Weights of a small GPT-style language model, trained from scratch on English Wikipedia: capped logits.
Each number is 128 + 24 x the weight over its row's rms, rounded and kept within 0 to 255. Layers, rows and columns count from 0. Numbers have three digits each. The size before them is the row's rms in percent of the matrix's.

# layer 3 MLP down (transposed), 768x96, rms 0.122, rows 300-365, columns 48-95
094:138089109110130094098151127121084176124124129142128104153175120130094100108084134149114123110165089115096137120104160149127117119121157147129073
093:139114145137119132154104139142084099122151108100124135119145153098128107174162162151158176123179120141153141146151115103121108096087157085097148
097:125103134116133144134113099152148148130120111132082145114139136120113121130170176109104109106155086121111095149109133132106123109146111117174130
109:152134121139123102153127116132114100079122175084123111173149123176097175100084144101129110093147083121149164166121175126103139113150122120143134
096:109139130142105142099095136061091158146157129084117127144138128111103143115165104091100115142130118096139130120142129102114164149101155108113118
106:128158127155159090184125076148142136165121136086166173110167132157153105122166146102149171143131093136136181125134102137093111118091137157116117
096:172137131162140095105123157105127178116154109160114146125062096122080122092113116119117135153147101134146116135107114162147106155095138103135136
098:153174100116100137088103146152103154157095109128120150150131114112140127119127105134137134181134124113081139130130137178141119118161121136136133
100:143148142103159146098138150132112124129144149150121122109173145121118124165119161147109178145120117124151185159164113123156128074150122138097120
097:143141137120112148144183094158094166152117099155112155102127140146131108100115130142141163102113134143174146073130139084157114150145148101097132
100:101108154157089156100133121071095111096169119089150123150120116148139109120139173100134152177158137115164116092121125096132128115188120111132149
102:112090096176134150168113103075125130132129108135103108138112115134184101128093133170160148157147109113141146145131091122130108138115089158129112
099:105115130097097126138130088133065151113146127188133117078121141174153154106114110135134125128116113108115146123139157140093100166147147139090103
113:123157150082092156155156122166153127133172145109109107119126117129122131136123139152096133115104102139155138135130160107096156091137144131153133
099:095152116122114116140118168152144099100130144126139109123099108174165123139137127116144111118127117135128169166121144112101125131164145083181139
097:136119131140171114109138171115139140106172131139136126107146081096103164103138139088115105100125163093115140098100108118114135135130156119147120
098:125101144110122067177111151128136122130149176135158121104161149168142161155162173134167118110137157095124138092112121157134154138120116094082106
098:133119129181067146104114116082120170108135145130117136111107107150089152087150154138136136151152114117136143100138120173100087113114133173161129
109:089158116121141167131128124103109178091111141114129124116123134134142097164138130132150121158116102131158130100151133138131127064138126098160163
098:133095100134134136124175118110094142130100132081142166111111155112162152146151133083149159153168148098117162133102120085110161151163159143128130
103:144104160149086132083083164127102193109133154146110125110132128070148144101151092113128152118145105112089131183145125100122138100138123072123123
100:150129156143114114103091142147114135099160143139089093167126106150106143088147120143158133161087135120162102168140168105115119107125128134108121
099:129154096097124162105075193137120152094161137152143096139154135175182102135081157144126140125109120102163157126112124133110164126134097111140103
099:121062096122132107101138111130067104153156144159159099145098165105112105096153110118097108153155117119106155113123141149095087119114131114167143
094:129135115150155097126142154115145112115100172121115147131106112128125100122143189174104120098133106107151154185090162166124112111115135118162089
107:092114135158120123090131094122146125112133124054135143155121136147155131157143119113089142100098142121094115140115114157153190108147128097106114
093:080112152100136115112125115099140104079164165125102114113089137178138167110144150101127094151110102102109116185136143141118115140165104128124162
105:150109182116129162070153121174149112137171147117118130091147148141140084115148078134115149091132147138128139145127114111089094146128130154098139
092:149147165158115110088171142112096177132132147106129184071129130108141120136108124111117093155142162133126106134138132128145105111129114098132146
105:166164166139125107147149105083150095128117142129119156143109160144115111125124102159127115083141122074126126154135115157075108108137129171130120
098:077118172115126137131146099129152128158157098122094143088149118137116125120133143125110124173136110102108094133143135116084132097097117113161163
102:107148151145103142155124183117124133171117149094106145143103109097114110123154160096130166126119103139105182140129112146111114147135144124157113
103:118134178140097139118112140164126111168118124138130147122104109146142157100151124128106156135139112146161152151149136113127142120124139156161129
101:135116101119093179105123126110145136160075154099105130141124105182150125174135145116166141136120116124159133087136144089113097078124099094141144
090:103113110132158145132091136152101135125113128140119113106108152121108138122176143140116155137150157130092127144111116117172138103113117161118104
096:150114117161109090123146163125116097153136128120093134155127145137134140097173163069124155120092127153144133139123189155139118155141090136121104
099:123147130118147114141116152089071107155108141110175170137136109117134091129144135085151179094135108098127118142112120095099120141105107097139109
098:124105158120111115147094108099150122125150108106134083125162091132174096110147101144129112144108171093113131157140158194140155094126136125141094
103:136094137149157116102132095094135091127110140127122122143134070121131149154139157120120125171155140105079116133135121107106105133145098115136116
106:164119118117187142116125146169127136125129117126114164155137147073151138096117111068129103169115094141090163096104142162137124126113111095093108
104:088136117127119147166132112155104140133129149185133080137128154146142105089098087135192124107113137141108123168163095102135111114146098125136151
095:162101115104099099136114139131134121057125166147147138113135089117133128123195153109167148118143118130138148133128123130122139108158119100116134
114:130117110178148168163160127178114137088143140141149151163105130105139074125122161102143092162091141132123120185165114132151139123164126156159169
092:136130161165086089131104177102127165115115153145146118175116126101137155123095102095115166139106102137116105114082123117103155127157117143147125
101:164124135166156109142139087122145148139127125126155143120135112107131142164151140116147101152131127089088195101130080130135130115060103139123113
098:117132127124137108110121100114155164094122168120138118131148126139167122056145129111129102162115110127110149091163135125156110143112122105098148
102:132106125170136145117118144139171111135114086142106146137117114136107173141147139078138105160126148120132090093111092116072086135108154160127132
095:139119097138118128088114160149158115114137100120088150126131104098093142128138126100099188086104123102112131128112118146132118134144125165108128
093:121104117143126114113111134092113115132090122159158149098120127136174173151133110103158156134132088143136132172102131171110082125104110099113135
099:119137164132112115124138121156133139110120110133154133102108093156144117129138116142182107149076139132138103127160131163128115125110095111129137
107:114076121162163153133098120123164101108131171079124106102161132126122094111104116087148141118142137126155109118144121122069108130135095131100145
088:119149124124112117077140162115119085093132146126152111089099125161113167086150113132136121108131111117111126099105099155094121114096149075163103
096:098137159131149105079103147123110055109135149092104167118096114122129103151119119106109118133110143136150168146106131122133105123113144121120139
101:148141164119107140123154103121121112086169180121160153117138175152114119133109145111118095118123129157170168125118162112114143063124129111116110
102:135117105117071137156113157103132119118150129140172079130118095163160175148150163123142105141128125081165191101142153104143099128128127133124138
103:100109165108134092090094105067122152109087193118123121165132104108133093154125111115117113139136161120097103128133171159142146120146143107140126
111:145159128111103093122080161148115128094099134081104131132113119103115137108123142115084151147107140165134118159122111118064112117132127111144158
093:123144144171091142128145160187140132124123127104164130132162119149122092117136157112140162123156040093140133135135076141096143132130124090129099
095:114108110117092129125135111070145106140123158137161143148157141175069162132094087160131101130155101136129145138106151089141096135105098133170107
102:125114120105127096122081134120159124162131120114109140113068181161149164151119129100141127106159145074176120130139128086146109137123122132120112
097:136101133123130134119141141138114089118089127114142134136110157181139118140104111150117113104135117086150102112099148099098120118140155139120098
097:126137131158101126142097114120127136126108112118120124137095166074138095107133137156114132144108143143077138139158148100095120128109103129150128
095:127078108176148134107112172138120112098123132145125134171115126109122134105113102139130116125104124157063188140114146103103124087125149148116144
102:128088116100102172104159106161153135117156105133153152104120122145157152102180137139079136144108161146102130139151154122176142142116126111169129
092:109160070108126164154110112155144138099164119094176105111148082141124113115099147123136130097096118135145148117133133117096130066134117109120131
105:114113172098148157123086154088113131121128117098160114123136110123122117117138149089124138107137126136126190115152087133162168120172141092109159
# layer 3 MLP up, 768x96, rms 0.127, rows 301-366, columns 48-95
090:125167136095122132116101136129153146143136149153127125119137143106107104185129169109087150153195131115096094071129137140131110197139129100150108
097:136110101107143140107118122117105144146133111166148129154131109127085098152149117098145159145174177139099123134124108119164150141145137160180082
110:095108194119099093153164129151130137171125084179116137157135127147106179155120149121133130107147121106145102125114074132158135103113098108107139
092:131105146063148107143102137129135075177154104109155090133115092122157110130152133135111146166175133105124126109110145135162145137136119162117131
106:121131153086131106134169165151151119172136106120142120133124157137162144155134116160128126154148124142161145129157136151102139202106080135147152
094:173121145122172108142107136164152124132163139117129132127125138124140085112139149158110185105160113133115096089120114152131166193124126134168123
095:137131081173154133120098140185110126142142108138134155142112146138151177102148118129131110085168130154143083106133159159119135157160108118131137
104:140135161083151096142108135121106108139122152088108123135116137088124143096103169159129169118167119124122105137169087116121161116129158118109079
094:136114162163107120158077114155139158171102116132150108152143158151123102106150140112103159124115114167124127124134090111150127122141105127149095
095:112113139090143144139129156093123073182094107125153149122151110131105124116141137113132102093167111103103070097074110131134164155130096127163135
102:193129157089101152100102092127141155152154108140111109125168150116089148145098126152119170152154167109115102148122143128171133110176131123116120
098:162174127104102151199146118154137131132115134194140085114100132150129151170093128126159114096093163141148110109120098113132148151154133134140139
114:104132133126138133126128100120153109155125093164094115118171138094078125126122096146084122140168138125097112134131151120117166113148130160116106
097:108115148129116112166119102103125118167096146098140128106149173155142102092085123125141168121124139118119114142169105118141118144158124147149129
104:144159146120091115120130125138130125136151158150133117131106155118153125111085129114133116145131129135088137111070138122120116138136095112125099
096:129116134149095155117091148143172096157133110177111134159175116147167164153125155089115160111119141151116122122116114114112087192134098131191111
097:137101151144090099144177086127146123183168068085117092147134117130087142138081139142090135161107173114125139100174137095154174133137123148115109
109:112108146145156086138151105135092090150152167162110116136122115127137140147076119103108135115155104157140118117136092111166164110155123154151085
096:142100115144171106131112182107148135131133080158126136119128111110167163129146132159089123127170104151160144112150138172119133141103128151133097
100:151106105120119125097154121106106086159144111123148135159141162095112137055108145097122151142120154088087102132139101122186156161147109152164130
097:125152122132140135153094106089175080127127110159149136137140122102133127155127101154112100135188132118123117155097163128159132103151087128155135
098:099122119130140099164133106187127122156123107131091122130135122082157126126156051130155150122146159104117141109160126159125124092137136102163106
098:104090110099139105126093125128151085174116155119121117193123150117147125110142143149115105139136133181101113129133096139125165128156119088155130
094:149142110132102105117110079136132114139161122154142141139141138095143090120115112195114122127153110122085122130162134119116157134146115168149099
109:114107100084150116144111100102119126133121125102110140155083112146079113127156117129122153116148137109143109127136155115128124096113089128123114
093:145093141146117158132101106116115165145171128140164056145166124127122143123122157113116158107126097143141131136111096127135117156158134162133133
104:126131092110140121090129083124133163165180073111180162110069100143129127114154141116104172102133146129127094099122129151144134114114074089123135
091:204131143148140134102131134132127089156167112108111143112120128109111141150159157198094133103175095113093132134121118163134178153110134160119139
102:159134123127093123151140102147144049130131116103126115108126092131112170114086130159103118106192096113161118127165111102126143191136164103136123
097:142160142136165136096135148137162145146139127109173095148105149131145112085148123126121119159133164136115141151154102143154143125164117111134106
097:149123191124150107157109151163129149152097126107117146167141098134164116097163125172113124115171094152123112155136126106085132097116106112168134
102:165096150090176135144137117130142117158146108117094118104101117133151126140124057126119115182191092115171087113122124155133119129113136095178129
100:143116180138146132083082125130131126131169125115125119114081142116131088160100098122111164153176115157150123104098131156091163135128136143141072
089:105103151139160137130142109136158146135137158154082182133102150157139145095127142156100143134168107142104109100177125073120131115140124130140141
091:131098137115112122120110114166114136151092140137135144166129146156106171103105117120095119126156206139148122094127093109131180154114150124137121
096:113133084160116107126116124148098135123072149137149109119084120111138111105098116143118125065154152124131123111136139155122118123176134141157099
096:148105137142081129053148138143133088150109139142161085155121124101151142125146133163104123105164150106113144118105120136107129112150161150135100
101:147163135129154132080141108103121150166173099168123133077126148084134130122119091122139113119086171113166106109147111133087166141167105155148123
103:151135129110085100113101167148125077129124151144165136134137115158191132139089146140085156126143139168187124117142146098078117143158099128153141
104:139136136123123104147128117134148149141118159144131135138123124130102148112050109139105155140137111151123093143082141059126131107124150088110081
096:107144105072138133131186149175147089129105101155137108159101120143139119143072092143130137131130167129139109101150083124124150155129114107153122
112:116107166132080108093128142146160107136146095136160121144140091130097080115108123139139148139152113179170128118096111122141125153145106082143113
093:119151090105115159094095124132141110138177124135127120130145176099107094125104116140131123104116130144102130101141130132149101128135092122134132
105:201182087134170149094136135118142141123154089131123137123136111142140138111131092154128134131154084136131129128110143092107128146130129133171110
100:103114129115155118114093174122148136125117106142150147131152137119109155145136068126106138095104092138156141140144154147132119134197143122135132
105:114136126145115159135125118132105104184089148141168103155114137087084155157124099109126145120165173174098128145128123116113155085151119132126113
093:105112145117124113131168117157108096134146186123165137122113093121143153150136109134078138152131141143085147119105148188128141113132088163127133
091:127115172148112138142148161154112144132139092142138098125110159104147139069149088154118140072177125112146140148130118156084135104136128129128101
101:172132169127110132155166114144132130135139089144150142153122117105118118155139144101097133173128141111143148161079112114109174134193120133132090
108:200179119122127096109165113190121155144085123133142117170108126102132117129128137108145140134124134109089131097174119114164194122141127134127127
085:163100143112094124088097152144137110127088149155112159147139128155116132151145106094112101154104132146141136094121110073127133077139115161189139
096:152142135097100109125133156098127147134146101115123136121137122045104143136127115112103148168145177118156106094109132169121127127147151152177155
099:104125125161142154124119138137094099148140156075160165138147136100156125141090114186154116108131115100164141123130109156146145138159144119125115
101:112162092083130130111161121155152129143117107122139126160163151092141136133135121136125119128201099101122119115129122138184143106119136123140141
106:108136151148087106141112108123122110119144156155143100111104153135157189111137134145128171107142159115146073143085125139139146124125128145152127
127:099132182112104116068112148152165134134108131133153121165160130110101153115128083100133133113130183170121122110144120126119147085176146115140111
093:149180143105137160134108161146139145134125129121169090157093189115107127112121104156072158127126121093139121116121126079097085107121132102128085
091:113091081109080152083145138130107095138088147138117138151138125148123141126113113098127141130122125113111139118179112141173159074109115153149143
100:112190088120127132112146150118133095162147090130109136125130099115125093163149124159133148150169130096142118111115144114139163147128131169114103
099:173100169143148124087152084137131099117165130153132154130165131149091154149122130156124117139161116120101114112104074125112124110147129153144162
099:113138140090126093103118071137133123149119144172090098156107106050108130165161127128118108122120164119147127099100102091136122082127108164150121
099:089158090112129137122117080108128143124143123090188110158108146112089152153146104147105125155103138135124131118160127130101154116151127169104119
100:119125086158129092074108137126135146172152120131153136130150114118150168158131120148134107137151148141122054148150137139161118107127121121158138
088:103154122150110101134122139157144146152131123180128150133142127162132116150159136143126139119153140130106120131127152128183113145121129153226128
106:094138123171156098138133113136121154125133119120121122132116118137122110087108095122119166135154124138139158139143098104131124092139131128130120
106:147105111118128129169120110106163115128110149133136107143151135111122155101137076087132135123144148135116129140172088139153127155148081117110139